config = dict(
    n_layer=12,
    d_model=256,
    n_head=4,
    n_kv_head=4,
    head_dim=64,
    d_mlp=1024,
    vocab_size=8192,
    activation='squared_relu',
    norm='rmsnorm',
    norm_place='pre',
    norm_eps=1e-06,
    positions='rope',
    rope_base=1020.0,
    rope_fraction=0.5,
    qk_norm=True,
    attn_scale=0.159,
    bias='none',
    tie_embeddings=False,
    parallel_block=False,
    extras=['some layers without attention', 'local attention windows', 'paired heads', 'shifted keys', 'gated attention', 'exclusive self-attention', 'value embeddings', 'a smear gate', 'an embedding shortcut', 'capped logits'],
    init='uniform',
    init_std_qkv=0.024,
    init_std_o=0.0049,
    init_std_up=0.024,
    init_std_down=0.00245,
    optimizer='laprop',
    lr=0.00147,
    beta1=0.95,
    beta2=0.99,
    weight_decay=0.078,
    lr_head=0.00763,
    warmup_steps=264,
    schedule='wsd',
    decay_fraction=0.877,
    decay_shape='linear',
    final_lr_fraction=0.0,
    batch_tokens=[32768, 65536, 131072],
    seq_len=512,
    doc_mask=True,
    train_tokens=525800000,
    steps=7659,
    dataset='wikipedia_en',
)
Each number is 500 + 25 x the weight over its row's rms, rounded and kept within 0 to 999. Layers, rows and columns count from 0. Numbers have three digits each. The size before them is the row's rms in percent of the matrix's.

# layer 7 attention query, 256x256, rms 0.0862, rows 121-127, columns 0-127
095:462519530464496466546511478447518513505496531489475518501506487525491473497488485497478494467511529484527533518520567524481514526518486508476457457536511494511504494459535508491514524477509510477509493516512461504519530493550462444514531530475501509494489438523497503470491531496518504482445495482515532488494483495507529500485496489535478473498533484457503538532504506506483512469488
079:533486539506555533481474521524480494518528460458497480508526493463471452466512532492462474471506489500557481525528489567500452508528460532522511502429484507525496504504494513482472464480474492545467454487489526512526464481480529462488459517499477508467511448465486498506504476493503502527532441513507458524512458498506516478504482512456482516492486504515531492506456511509503506521487
101:511552551490458543477499537554477521500529497513504492525483470488492521518532484465522488507530487476497500508516466521482516471474520538501524513501512520509532519495522522493485475466505498503513516497524495521499492503445526478467519451508476531473480531464506510458500486481477502495495518516471458519500491494445488532488530541498547487500533528531489498497476558512493461474516
104:487510443494523457518560465469493535477457494516515482486539516499543521489501557529482492487494490517487529475504509531482485480497521498530497550489486505497461482503498476488518465504526560477502520450526511459502527464520520519513513502474513476506503519577522440508495503491484533492513497470518546496526500519483480465504504463505481475513491485523467555487513527481525504529489
102:526508508458536501486506500505477527468546463526503568527530502504489498511531504492484479433493511440533523539483523478469498471544521527496487514478532496530493477457545524500483503529506522502495507505516571498507516501498480503530500528483484532463470442477474508500466495450489543493510462506489503515507462510486494518505491486503486490492516525489464498520511538541503501473507
080:536524472476489530525528508491531494478475478527519525519559482471484489479509520513524501523436494483513495443495490496484533473478495500519548491500480493505502467493477475462539542488516514465513503513495508462489520527507507534513456519488487516499469520517499476516505524475448473487536533522502522523478535476505483542515479501474571465526493523493479506533505493519520474470497
111:481477473457513527498500531442520500504478488507447505512514494525474517477519438500505513469489488458533481538478520495491505471542515512521444488466490486541482490469523500489523508491501545527466459551447533507531502457475472487539503513500497496482469478511514537505513473494469525475522466509474494505529476507510476498526508484509499518513482549491470516542540494522514492468504
# layer 7 attention key, 256x256, rms 0.0846, rows 121-127, columns 0-127
098:486512518489522544484487521444475495496531496510512496465469462475501502546501469451513468488481473492540493479532558523526528509507468493457474505502508508575500513453521486548500539489511475482512501525487524549515502523504493498464507510448505496489479433508476465449478524525513524487502514518527482516493489491524499517510511511505508485475486452515558527466501527514519513450467
089:520502520522547518500469508509510526505515493468508488520501508486501496491501498496545488504489469501497524535471482498447446469545459527497488479494510495481485509554495504490516473530501543538518516469479503478488473481507512463522550508463505450473517472517480508541471499539540493518484483538501415487528459473499550522547472489493472492524504508481525449474475499503500504500495
107:494508501508511451475484498533518490495506546525471509512489491517491485520525540472524439522490492561494493482502479507478500507499509554498520467497482495477520490529522506461526494530486458542520478477482452498538503501477524547522496502503546494481519476483451524547512511490557489493436452496475491478512521529487507542481502473490516474535520536483461511459516520474478469511512
103:486483452539506486532543486486471524494484478511518473542506534491501567473506498457533523500489482515520500471544495509492483512489506498510492525524503499532480522485524500523515500464519506459488539493481512478530555532509499530517524495497480532521495500514537491514502562487506493526552488484535515477507489489471517487506469542498508548483489488535506476495513499455454534527481
109:483503487479542488527521490504507520459524464536482474547502433504497442538540491522522488504492492461516540541498491490514502490497491562530487465485484489475491495480524512499480538508477505514528481453482555503535527520470496444528524515531522500438519501508486525470515516508541551508478437509463481519511461511465538562527491504561490480514498498555502450483507566510510487479514
098:465441468505413460536533493524512531483488507470494487484532489499499512479513466480535541536509496504475494484488450458528482495489521495469532503470468515517489502477501519496504533509521506485506471529523473462498528494483485523489483511523472532496523532465544495442504490432473532525505490493544525526489495512468492464482523470525502492500506506520513513509488468484481513540524
107:475490445492485507534524475501522509479484482533484495501526476534533499540529481492488548483493499459517495483497518555543504501520517516516493508477453561467497527457489536482483527500501473516495458511493513490529507490477514468453502539472465497461482519485496488493520505469494487471495444478446519517511467465536520529544507506531490526502490504497539491482497561507523456501501
# layer 7 attention value, 256x256, rms 0.0925, rows 64-111, columns 0-127
110:532515556483496506509472517524526492541516481468476491456526515518514513519526458516465465488471505501509508493469485518524492519511505477522518525539514490506500457488513469524458490540509487530466504477540526470463532512481490528526479488486486486519530479511522507492429504528518492503463506471510428489463500458559478483518479473508501471481540486515521549503527491450464548525522
097:515501506524527464482511520530499486474503498522518470537568499464533504482504481477491493461530479517486558472507515496495505503476556471525548557511494497481481505550524509503489533467491506536472492533509484505528499470495490536503504478519514529521486490524492547492573491470477457460496497563454503488544497538471492496508497501458480475523473529533509510467509514469520481512495
109:521476532537412540512492497480478518501457481514468479536452459457488531504488464495487515459525532433515463478483500491485520489538503500480466500483509472527494500502505540494507514495482474528518554509505478529514486532492480505487454489522513500491497514504529483479500472439488481497461461485525510471491483512533502458474480482500492494524506536480506501504549483505510514471509
101:511503513497542519499507507531480503545472524484484516509483483518502472536486482521496501479538494505532560521491490483511487512465460508476521499489514492543479534496508488552510527534503442508505429499501474469520477515472492485500520500498520544444466491555501540529493452471434539489514526487525504466545490503455517507545488484555486514538494505483495466510472462532489450492493
102:499516470503444523496474454491500475495517467490507508527510487518490474553487480507497496495485515483501451523485507509461533507471506495510513481488509499461484493517538515508489507457500503447485454487509488460503492479488449482485537507464500499463503526526472490497520511505541497487533516483526520507503466513469500466479515499451517485538492479503508527483509513514485462475486
112:463528457481520475515474474451470511502519486539466503474482507484507531447494523481497482460511472525513556522482474468486490517464479477540491499503527493497513485492542458497470543506469532459499541505492499493518508500523475543466464493529509499464488494500481541519523520457549485492540477465487554533477507471527455500533471493492489509500503503503511499510523505492495483487491
114:514487510473448498483508459506526515508481544491535498503530526531480508529511553541453471509484508452494473533494484459503525522502487539500547513522498501503480479472510505539471499495543554500529516482487493494495493505526485519524494444522502445550543533512510516524512519484480501455504516475501467522512503538476488528495492475476500517500507491528499486521521529501509499480487
103:541497511522503536483546499497483522513491512517475472504480503513506518494478477452457506493470463513475519495480506498475522497547493477509453482455491460487520513506509518544461486526493507548467547490504537474429455526463504500515529523539530482497485510492521451510503499474482519512479499479501543476475506467500524486471552496524494475515482502541504542489502523506520497511502
097:515505540502537517520464479510492555483490524468456524568512500446506504510477507509529506461534494522517514478517532537507479553522481485483524437526483505506482542498498474483514560461517511522516492489507510528549507463479518478450492483502519515478503457487498549540526492485496506479520496512476485508489473509445548491438462500467498522548484478493495502471492507480555500494486
106:497463458524518533501429528458516477531494518447497434473446491518484514523534466515503497514485524496490446516519467468540493457495506529515485490517519527448508458463513517499470506441514462540476510505536496518467499511468507510514511519489491484497490541474476528487509531475516510519518535527503475513494492590481521534470519484503531484494489490490499460495459466546497496483508
095:529516546489554507498462507512510485506531524486509457474496483549476493498564517488462512481512541546476481534523490519504488486503526507507503492478494554448500457466508513502517487521495500505477537485461490472500453514515504532498526522516500521481502520494511492473500539514544499466509500494521449501519497544511502520542503453478471499477488476493494485517445539478485517491506
100:488532522453551503477516542499474518505504515506479539518472515469504468473509488495506501490527497475538503512549486487524513478548503504521524484499494493503486533495499523506486557531506495523503508514536484538542507487502483478519467514487494503489489443458472546544473498495533552461537477531489482506516482498483526546518486519471507455500501500447516508476511514526525519502502
096:526484451552496467495530444467479531468490543492523532498486489477496518480493480490495538471504504503489474441488522511502503498521492524496474471472500534497527497472526518539583475403475486494533460520548518501502548520483506518487500475512514508528553529522474467508504533518533496480492512518493485469539517534497506467447539506480563542480446456499515509495511515519488454485498
103:519513500517543556490499467498563502520466521469503472484524502474495515489485478472531527460491487473530489522501489514479512500528484518518495494481472550479529507515520505495451457520480482501526480527484501481503467510500533502464447515482513516473501501478468500523460526484491529459491520468497472484517496496497512507509479495535492477507466534512493458519449488517491505486495
097:518479492516484500538499543482463536483528433486521493480489524473514484463523485509485488486515516493550465524508490564506434515525509539511494460491478504518478505469512526476509527497509498459523532496536476515523485500503494480482492526473478476503471489481475508487496548527513524529542499471502486469521502494483499510513512478517434479488534512441508441484479501489451490513501
097:504511470483491546499505456481484471506498536481492464519542497527512518457533488489509491499503456477489468488511510496493506566505539507471505482476488510494448552490484505486476518511509522479535520501486490540578443523499467532467502473528475490531470527493524472545533491475474531488502522494526531536478495515506467492517485524509538503511482507508505430486486500529483536527496
135:482515546493483506508487528497457475463563488488548518491473507503517509506542462466473486486510508515516482507526524531523479505486538474494492516506445502472531512476530523521474512490523495473479494554491523495485466544510468509537524448493497544479474494517575461500479535506518496509490531486485514538507519492519456518485503518511515541501480472507487505523566458499496519510484
101:520507520470463488506485449511458470503530503513533507527537493506501491487492502520461470519499488503490517471507482522504488505475540465556533513475504490519522470518468483527521528468517512497493474513466518479499520526491506496566542466537531491514488495535507502464493518470533511527489528461534547487482536540498471485506484519501549529511499537561501513472530509493482493490500
101:474450491519508486511507505517490489508566446535526448548474504524507519496543428496483544480506529508455511479534532549528495474502540488476476504505493523473493545461498485530515519506550475523507499495526523522493481517495512492493533524532531529475488517479516495456551522514536506493492475439480467514547492498525494522478502556515496468463493510477530505490500496486508485528505
085:488498489506486497556522505524492526520493499560479504479510482474491473471510524515490518472556502534517539469498557503494503541508506528515542512516512473476430498530547491488500567502527525567510503566491509496532489436493480486523478472534512492516486467498523525497481490536539477510458498546475527474506469506537503526500484505445505500511536501502471479488528512479516492497471
103:445512494475525466528502499459510507514523469519527472474516520500497482458521520529508492473497519503540528499512489515513482544526494513550464523540499471512499490464534504499460559506537493514512487499521539502578503480513486505492473520477500480528505441525504509476502486506476497508495473503537480496494497472515498530523525462525509489495510481480499502506488492537459497527508
118:456512533469461487502481546503500507473524455506496549528489483464526480549522543547467525498481527459511499517465473464548513482431495476472489512501505484527536471496467466531504491510496479507499477448503502479493516511497542484469474489451493470520495534516524532450470521550464500517488512488479513503482514466512491519515469516516474520515510474522528484533525472531512517522518
114:472530518513539506502530534550522446494517526480508557506523509512511466518513480483487525533476492486517491506499467526478534490476510507521568499481496484504513493478517481462489508541520527523490523500480563488541527470502522481507437510471506536513510471525465480479477479518465481558497471510497476504493490472544533470461457459479475511486500463504500509565503537518534473479521
095:541500525520508547517525494472522522562488466477493493498515485488490472524500527489449497548489499528455463458515518524490475502505493499534488538447517465529494491535479515471496489537519499516475555527460478520524471534502517518497463478547459483502497502483498456518483495481508539502509480500504517494495486519491522470473529501518487487503551513479499492549527486470554518518501
124:507478570525521456469492544518505491445496473489528480518520519464515488506522530522503491467519495468524499478520510501532461482526490513516516498503533471549513476470471484480523453520500453551522485523509522543494486471517483500517479490484510508535514486499510526511496475502470483512438455518462438472511499474535500498496487510509495544449537551473488528531525503515554503506522
096:483530528485521516532483521503452458485487497527489498506476495495465490494530496513516518523541473503510540525526500481557487489525454528530445467492545464526501493537518464523486536500531469470493449449492494506472532504481475478453485537549503506464487481529491515514527504515514547491481512511500500463512499513441522522535486511506490493501470490496485499507511489502517448487506
098:560529513485540519491519512559512495507512540450509500515495517516504485519500480516534487510500527468518550521519504506492504520482495464485529466508468493488512529517493524497467525492504499486484506494532497501475522510500526508498543511483490507477529488484489542511515546496487530514471483508510515523517501482495523465515468515473458500506487492473508529487468534497528492481507
109:561456503525459513460483497532565480500516504463529486521536487500506481515521497517503494518464532489464477470453498513516505491527516508465512491513506454494551528517488495516505446519507535521497483490501500526462454511457497519516482557481509511546490489514521481518504470507526489516505515505519456499450506476517512486509463489492491505479519503473482475474474520511536522565505
119:534466454546443485503479469529551499476541499486496499505504499491485506550472507500450495543495521472485451515495521503502508502499543525504544480496515488489505492559510494496532458479474491528512507504503510500485460445482498482497527505490524498520480506559457517518507487503529514499533543509481481502489470556492509435464519494504516497525500492509493540452478541513518483502505
123:512531506454498516490484487473470492546487468489522491481467481507466494490469476494525505551462504496511502562500523506471550468461536456493473530472490461485506517508545520538504500491522508487485510521532500516518495482479477478492513488507512492482512495516480502497521492491539545494527540450515495500523481471487512474501511496474486470519529464523526528483532505515484476461476
109:512504487490532518539469544427521538515503474513494488510508480461494483533538504525504479476481516491540484487505499489512514499535484495568499533488475467515470470529476496502468482498458503505520506515450518509468538529524494525489499532519485474505475463468508496478445526479488509523529512507519518507500489559528474493518504477496492455526515528496500469494550485469488511521511
112:485468546502524470498511527524505515489477495497522528507530506492490499522530518516493514483525488491485513460523513501546459511523477519453480479522483531561495466477460474468522466510503474533515468493501513510479511487494515496542479476495479508514514484481536532490484484509452447524459485520466479503542520474539500518477490487514495524459493509492489487539507473502528516531512
099:522467503541525467496495478502483510492528501536516470545448529431503536502493508515502456512500526443524501528493516502536446453522502544463488431499480526533499513522494496501494471513556502497501513512482503526534457530496517509551554514505487471506500466518547481502511489433544544493461542494526499497522516483461456484506526521461491504550471500473530509497480471497469512498490
111:496504471483503427499512500492516515540526491499496529505481515504524477501482461500457499514499516503524548526493470473527488487488473497556508499496511520534535514493521512464472492503486498488507469525503492561491493500507511473480515518489520465491497477535457545526515583513504517453512532495546487476524509487481518531499519467543527478534499531507482495513528502495484443486502
092:481541487498500518517502500500478500587498566490505508530481458489479499512512491459498446506498489522518505506552502536507470496479486507550490448540458512496513490506472534521479569480467490522472507486535507529483487532506482509499490503533477492489457514486503451533512524479472517477485509492531492548460470486498538489480527486511509469508506492478522485516494516469523495492504
102:474485594490546486468517491501514513509495480536524504478521500479528523490532518512494512549478510554525540486500479513503467497503467491509516503559471463540481470493495521507491478543533508518487475473529474511526519523537504524535451477507470514538501491474536487500487536482455515496480520500447509505516536495532488514555471508469500513482504480491546462524540502527498500509508
110:501555490505491524516451507482496512526504512520484522489519492532504499511493448460580448473556492532470500468467490519465485471505476545497518485487486530498524482512489498495547549484478494494489522485467527482470578491496482504486535520508507545478506491479473483469510494488511483513529462493499528476473473509472537518475484470485482496485488453503511496489478515493517500527493
095:523500501522451493514478488533465490511587538489549504492554493528503527474519516522477498511499531536454482456511496525477508481464518480507520481486499499441523491507509488490521498508507498471498487507512505517480489493497486540496550474496484523491541469505526439518484533515517504493500525561538536508503522479532458538468497515446507477513502500553510457524484512491517539496503
093:528491526542474516549495506515486509481497466488492478535479457494482499550468509502515501486525566457486522493500486518476482518493488539501532492502518468491540521484493520527493488503488471477512539445513506504455542534488488450539484465484545510461523517512467453501485496503458515537484447441530491522502489498490527492475497527519458514520503478490499507543484542512540499484513
105:525495478511511499422469441486523488477498532521520535520449500535499477526463531521521515480502500508511501482487475507468560499490496518488507479487513532532490510457474512489496485481482497515484519474522491489504511489516490514489502465514482507495537529494490486460515526512515511554458486469492492447505510520488487500476514494521492547486507496496528531496490543518496513472509
104:486486502495471452503499516472513487481515469474504471487481508495504518533507507498444526466476512460506515512450556501543481514480551493505454527473475480513468522472500529552502490503516485453461495468522482487505509488497473500484480502480466494499469546520521531475511516501482482517495486505481517500537505464526497478501477502516463500520492511541470483505545535483475523514506
096:513446504509493525500465501533493502489508547498465463478493493486514527504458473500504512520492473512481503499506522486497492526517454475448486467472478513484548551528474499505483486438504472492435522483480517532509476519483504495489543484496485488504509548523514500537503505489490486474503492548487547514465499496539501523502463527526529522511505528516482499480471520526528460477498
108:495479497517466508520451516496443521483563493486500496517503482500497517469496540522502522510531513514521561480523491512545521503516478490446467496546517563488467503547515463526484496472523527476531489508453474520515493515502500495460541478510471506503454507539514495462521503475534499511464507451518532499469510509500476497506509516498511495535504524474482520504467475507474473496501
109:498489496504475469479516572511458468509467478500455497528493480544512483445500490538574556469504513476499529477495509509460517539527513526497485519541520499482476489530498478553521472500487461471532505506530496483447514496530497506499493493490520494494488496506493508487443530521485521522467505456540499534481535543517548454509514481530551530491524463477493494476498525507507510525494
111:509467514527487562501552530472473495511478581501517476501493503471507478467501486458482497540499523549520514476498527521509489549524502445479536506468473509493483500487505510484486467456534526506494503488498477522534511504467466522494483500510502535525491467496502502535488508480488488478485523538519537464533500498498486530539503526451497497529519524508491492534502479527505505517496
104:483551518511459515535509479488512505531499520479551520499530493512511508481538487491511490493434518523507477438493521461482466481480541560506503476473491505479497518536457521502509502504509495507530476477525512511520509502500480525476483522528504502522508495526511502455493544542500456502477518537506494527523499472510507485492516479450495502488495501500530432495552514516495516507509
101:465460497547483478497466457517531488478490470474472515471516483521484532520514474462476502534493518550465472516501492544445511481488489514500500492485534557507504497500498510496463455539532509499486525522488531469497459517511518481511551511488506462501498534558514461524479500497477493519466463488487495529496494507513523492468496458493493524489503502494477475511442515459476450474500
102:506515508479496505505485543520541475470507455486484476454508502468494522500478501548489499472457496498511512475520477486567516507490466551539493511530482511486519461474514497448533499453484525507486524494524524437494511512512467508472486500469516464508543481498478525506450486465506508450517516431524463494475495515489486518509502423476502506489515495514527524439503471526506493516506
# layer 7 attention output (transposed), 256x256, rms 0.0906, rows 64-110, columns 0-127
107:511464544485475529494464500502441496504533447467541486487487490507516467528525480573517481477488478473555497522515499488522482505489515478470488513511511505502519499544527472521513460522515491517513492486502548491499519485497474515524478530488526495514491493510487495478495498522521494502514481472506488472490488541500492470493441497539471475490477470488532549503491470495479525508565
100:512533496512526471486530493532503515492489501525522454505534501481527511477509526501483464474540495552463515472525523481487518456479586480495494511482472514511514499541514499501520546506467491511475494524522512467503467504510482501466490510519495495504467471506494509475552487461471444481478495552454510483499505516514545481515489523480531478458452508553550534518491519470521458511458
127:542438508513494503463507500481495484532489487521483476546488465467491490516486469502530503473518528469535500492482490501493520518522494472434490571480474486527490474507495534456504521487528492471512546470520477566501482505474499495516456523522478542488498522462510470502498490484493492541522521497526480460503465525501486498477478492516505525514516528474490519510548496509487509476576
104:486478477476510455509525472527524508558482487521494451480483489540515467513508496514503528446543500502529542520466486484497492487514463509482495505541506480517484505510494491557531503507520461479519471470457468447452524512528520503522515487515552484484481494555500538481473475505456528480496465507542517477491465516477505497530484521569543505526492486491503489499505514506535492515535
100:518480467487469452521528465497515482506527519506509517537505468533516500495478491507494512504446516502485485530462472482481545489475521492537516517482504531464501509470500516460494531452500487487509457528495500482478551477506525533443515501485503509513536567543466521499527510476528506494479511514494528476529475493472512483533511528490483478523502513458518514475448493520507516513432
098:531452473515488538522511446478499483476506527494444494482486441488514496509526515509490506493469541532546533485490491497488483494520507487516514501468511500514491518502549517469514481479529473477470548547478481512462507472509469511509513521528454515461505489476487523473475521489496504505497532504505548505513481470503500467526467508481505537500484473467489481501461525500465499540483
117:514507512468476495490517443528498493488520512475543504506524517455493488521496517523474476488460494440547505484466496462476525488501514471496512519473529529477471543479547497503488490507524500516530475471544497530515492556551454536530480458541482497513504532500505483476496480504508468477524515488481494511495491519491473544508515514496474515511481477514486479522513520512473507472470
111:506480526495516505465502530494476493482499513475481497505469519504492531493483433490524551518477484519490503524502454481515544514524508487500472486491480470516539515487518522510444496512491444539516496499536519510448462494458513491519506580520518467510464525477500491515521460480489499467473514486468483448515487544510521500456509495524462524491510482441508520504448503487475521522532
098:518479533489534483493502500510449506518446525496497452534472493478495521519478507519526477483513504488538510473526493536494469541473491521457481482494462488500467529489480492481508506461508508517537458485504493488530441504472509525479497491521482521533492483498522548474531500464495520516486488512498485465527441528477478450493487563491557540528486486505498532490499500475533517473416
107:494484510499506493552471521504519474528506521498501470496484499534506495521537495533519482464503489514474482492515488488522486489508514495522452506489557508437531469489499509496500499488504469509495514501530520545481504513500533523539502516528465521479499491483469544522523510506523505545532530500488482547479504548514501515494487503443517503479541521484476463506455480533514513480570
097:557483546517533504492485489493528483514564527481495478451517457544502505529521525477485505500507552503483524510485466488480513492487528478506534482488515531460531511441517497519470487522491502491490493465474509463499487522518521499513585531479487524455506516483483465478502511515526509477496493426525450519477536526495493518518491460491486514511508466502523515481454502484478553505574
099:490514520494543526507547537498472519500473462512511498492458520517519466458524494493559512474535484476529494503533508497494524512502509497532510483507489443502482512495461517491486544519518493520549519481515480516543471539497524514497500476503449503499486477523519532505540521474523536481518477489482492491551427482445522515514482515477454491509502518466525499485468460535541487496399
102:523492459506499503530502461482506500474487512506481530515486476492495522522494479475498541487487497475531412457470495505507504477498495502460498472480470525543474471477504524540520497478446474518506503496527511508490555513467496491457468515507485496536498534519480507485492490491557495479513525489535518519533458517472515462448512490515545543500448511514495505515518484548488475463538
107:547502483523552518539472500487533506526466534462487476477528519493526516492501500530508518490512516495516487520434495531526512480497509540508493489489497512502535512532482483504473451528480492519481445507472485499508484462480535484464460463495546492499520497489475518514479509454481499494491490514496452498543491478505509507493500495547469488502468553486518431506441481523488533507486
100:528454517537547487494521555473488540510485468465504509478482505503509497464509473450487512477527446479510466541517492535497464472499503514509498495484427499512502478482529495508481562507495525503496529459509470506507480499491477498496487488477497529482500485473497521506501475538525522499506524467530487532522506503496470554495538479481494486467553539439514463503508509495464501494478
099:456523502493506533468496459503459522511485498527487481490518492502476488486523504477524487523488458473483466475450554507514517537495530517469529442484484501478499523507509482484505474497479536508485494490462493531497472485485526551486483461510513465500465486507510464494498467480505519509494498492503506493496489509518453496504544508553525525485487517547502468491508508532469536509467
104:514496519518500543483443466513480494475503497457470455459493452486501448500469501486507504555525532471536457572506503525462504470500489528468512453477522492486471494537494524504518500502492483491495522501456497494452538502548507458479509516487497529514470543500532478512475501531523496468494491485524494504509433465521482513513505502485480476474498504490493454505516486491468514534450
104:510491488505496480531460481509461471495548519489497482503494529492481467492449511486501509545513497511488505484520483528480514522481529477500481515455499473556523456512504508488511507468509491489497498495500505480509561504528490465537548506507505512496509479481490490446515497491500479467487492458538570448521502543530529467516532515473483530474536525527492518515504529482472488486505
104:490471506458522479474467480496450498466536438475504454531474463473468517499544446463507557476486499489510510532520511540533484457490524499496485497476493544442503515473503459521468501519520450508532530505509503517493490514488475496484490515505530489482482527505508543511522515535517554496485497454492463488484492472505488516490497518530549498479508518499534497531500489499498502545475
087:506479475518475473545544510518521495481493517532488514507511524467477521486544519499499477526545506538510549445511523530511491522500506536497504498493495476506471512520499443470517528484502525489477469536504540494527478466558505533525499447497504510507498471525518478502491477533495458500471478533476549464513495482523480494519510496487496501463512487532511514508529483503472499454390
099:480504498443488513516489496476500496510516491510483477487494499506515478450536493514479522470458487481544529538495491481468449496549461506555510541494475481497489488453524501458483520535508518505540526519509492534527511486512500478491495483473511484514503466506521539484469522496471525479530483529502499486525495510523511547558471473487488522511527482470520457521528500542470516544487
126:494479550489461497474524515513498467487494452516494480500505504554520490488498512526501567500529524474518553511481516489529486523450490497501470523494471497507486495499469484531498503566517460488514497516513524468506497515512531522510496500490521484467513562449547485487487482549476506516522438481488541477525581488517471516508492495500502499509513477533499530517520504481477484493576
104:478454495498512503507486519500515496523537483490485502486514470482497468486505469466502514474507504492513522517510480539489502506518502500520445506496513455473503488551485469516480468496474486517527495498475519466488512481476485517493481493523505503548457516501539461447491536499532528522492484497551455511479553496469475511523501496584492492490491463515509527480480528472532500505497
098:549458529498509549481524490495491498507506473498506464505499491509522452505501539501459526523515482536469487474515513509518473524522509500521474528480501446507498472510487496497511453527513502490476560492483476514510467519528514538499472501548475472522501518509496479525515557481498543468486462463534493506478511501442528474462522471505442500477541540438496494512509483480510510477445
112:510472504491540520495480492484452530511502518508548487506516522488507469482516535473489478494543490484527495510505558488515474473534481476538487457521503475530489535526466501520483521501458517502528528475498475478503496519553519514521548483487430499525519488528510492485503506488497438496492463566525457481537493457517463516529503495520478516482510528507483445515506475518506500533524
101:506495507476488507504483507513499449528509547530490519504491454519473470487530536530481530500542517491499562474530503460492513519491473518542510471505549426501492483498506501499486478523493432458492472483512503476456487512474502494494489518521540527459548469479522503498493498545481552473498528500474503512480479537460514501551483517541473471513486506559474473499468521497498508544500
099:537547491476550540505467510543491483498518540509495458493442501501538511538487533514529458520517525468474542505495509476461528511468504443471499488494514481474526516510511511500500467478509477487500479497487480520508498516458533490503507504535486477520490494477521479516541479528482470522501499496501499491468558511452524508511456513500484522482492521489515530461493490502549515473518
100:507468518480505563462512488498519487476498492546454498463498483508533526515541509539492517527504522486465516544472495525484465494503522519462488520503478475456527501488516476522526478518525513494486537474517517521532475481492530491480462523481488467509475496507560504495500513487499509508518510516530489450463524484555483477509460512506483494512495491487459503491504492517547538463563
095:525451499501495501515466502503549475543494497497482501514537458491510481526470507482505492494528513538492483499508496489453486487507515539510526551541516510484506471549503517492488482469503490476490482482474481561481489509514527450488493528504535543468461494494477499468536512477517486509509500507519517487477414533479534510521515515472534503522486503495520558474490474505516530485437
087:481478491523489467494484487488506470472492509493515536456457453505508493476491498435523536518441507516495496490502474509483516457485515452527523523537507518470489528473497533546486530489506474486498517501525528494514508507507489487493502466515490473487519500479490520508544528480539524495455511493519474497509485497487534472478526487485512494515511485449514500455480484509478500492426
110:524515519501504492515493506497471500475516498499501510534495501505459428516503534478501484518435467478563522535514495514511512493539494475559513557505506489553468506498513516490488473520491500559505489507500503517474517501530509501482484537496446447490489450442472514512476543475506493470483478464499523507543506517483467512528512495476517452533505543489510490519487482502508495533500
096:479493546516505514523499500508483520535484477494531526529499515448512513489567487511509467509571502520525503466513527510513495490522500519461495494517459505525522507556484493485480442535435495528518495506512490480489454535495533540520495504506438498527438481522545463488486470519500471532496479518512482508512528490520479495519502507539503501515466510515486474537533509517505525535536
099:481505505498461458479535489479511545511496471537521504568473501483497518493477502485477483512466473490509499531470492506550475481487507480465505468465479558541490519490557463495489531503577518485498518505506500506518457469507488478528519525512499479469513487516536473452498467452493533487485528499533530487489528481456481483472493513497505492525483477502530500502506514514463490486533
109:507518492506515434500528484486562532501476445529492518496504525489497524522496499492492488483479484499506514513497487486479526449515497478527511509501482520543509485444511484466546474464489500496529474484450525536486518489501502541522541475510481516467526462479473506486480522532513523496473504484534581476461502541506531514484507511491486464488502448514493578481502542467515462474484
099:442486527483515478486526530511465462512477520500499479498444483435462472524528516499509485529509478528474489510488518481444507536488507484472520490512488524490530532509490530528477519482471468512517516501481483496533478487513520497520501507508514486517456510501532525514527480464466506505475510537502486498514441498496508449454507546512493534535510499506511541520512497469475494519423
100:480522489513500526495505550470510545494479494511503490510484523552502549490458510490499484492489531518544486539500499523516490504456497472491466494517444498485478507512481474498484511516508534489510520485484542473540488525520536502547512482522485482527456495519510471523462496512506512510515493488505495496490627493481482478515503523505486506488518494520483479516531491494483502529639
118:513575461459523495500514516522501476512494509496466492492502462509473498509508532518530505484482504496513529494484499509470461489426537520521545493474510496509488498452514530503531503457479505503489495497544504495502535478484495541487465504525496500464529506492496484525517481500500526518541493478460503486507497495470510477503484545457525465469505477545497553535523500482520519493482
097:501495505487505468475475506481475522521528483471528519510512543519487479474504463540481487497453482519473514445456456501506461459530469474495542517503475496508510443502536469465493536504516528481440498431523506511499492504528464505517505546478483504502489487477530455489502456502523503452479465534485498475529480494503499492470463512481506514510517543503476496506509511539470529503480
102:489481506523506493496526493501529498492506481480493494521501503495518491496479509496526479477544529479497523534488485550487497468547457512487472494500535481503510527487475484479497512486493471533484535471474515505464540505483469439514477491488557538487503495517487490512476465529424494517493455448511510484487491518498515508443472487525473547488519467493470458524498470522524520496533
110:461502471521481508470509486487516446452488533530527560505458505516525469511454528552490505475505505552483496458504484488469542515505496494472500480492521514511515496469498510542488490501459489513448529474512481499475523506482498487477475485475524482520520501511486483501468455491495486527452495473470499497501537510486539506533506486530490512502510493537535502463500523487521482497573
104:487488516477488443500504502507532494462503462466533482501493480478504546522529493482436490452484538448495517498488522489516490539471549446479459536489475500492480501457495494537515524500518498498515490466525495512515508480526488466476495509476473500473471535507531525462520518503496488519523489530510545537539530485534493480511457481497459493504494495503492497501513544489465488511527
095:507464509492493490483468501523518503505507510504476479475477490497485511518481474515480508500494431535475496458497518507534497549507455486438471452480500553508506549543477490507483499472466491514465492482463522526505501519523516476508539498527514486520493503506498490526544464489472464485503505519465517507468504521532507497491493543500526515487485499551492519489538511500489466443495
108:468478462497511459502489506488506534511503512475489525508501539476520508488498499502439537492460488499493494532508508477493513500528490513512522495496442526529491478503502495501499533495498485498474508488481477520462495470486486479536508519474524495464487458452490570483510501474494509517494478484515528467483441498532535534525485485482497493494529514532450505502503517509500485483519
120:530501504494468472498500483500531474474533500547497506516522468507492461458542581511532477467510524505454510527476558485505479497512520486497492484520531492489476477503517474553535472517493489515477509514482485526462483447467474499495497497511509490532450517490514500472466481507521475530543509474513482528492496500524516487507551515518544507463495472480515491542511493501458489523596
117:520470507485489464526522530524492513534500515501495482495489496479509476459490483501461507501504524496490499532456499502490486526534529490515495519500470450516503492501557487458499496498534542529502480521518541518487519472500435511527487531462494485513498482486505525462488518499482497454501450515503507506521474497510472515498523522471483492490493510478516457490502503462504537522535
109:470535523507505530506480494464489503523479533554526525452512497515489487519532513467522502512518466508554499492502522483419501494438523552506476500503530531451492497533498516495466502504479509478486474509473510464557490497464488520448473511487507450522498516520533462478502499509515516512510490512535485508528504481500480478494531507547494493461490491523499452530485540493465522508517
099:475441510543493463502472471504549470512503502497443504500519523518441548534489485470451504523496492546456473519499493548482515515469525510503470459477509558508497525525474496495469488527503522524494519528460502480500470491541490505502542466474550471515498541532491429509494471474527525537462473487490499536550498503528513496442497477493527497494508518511468515516456491480499481509469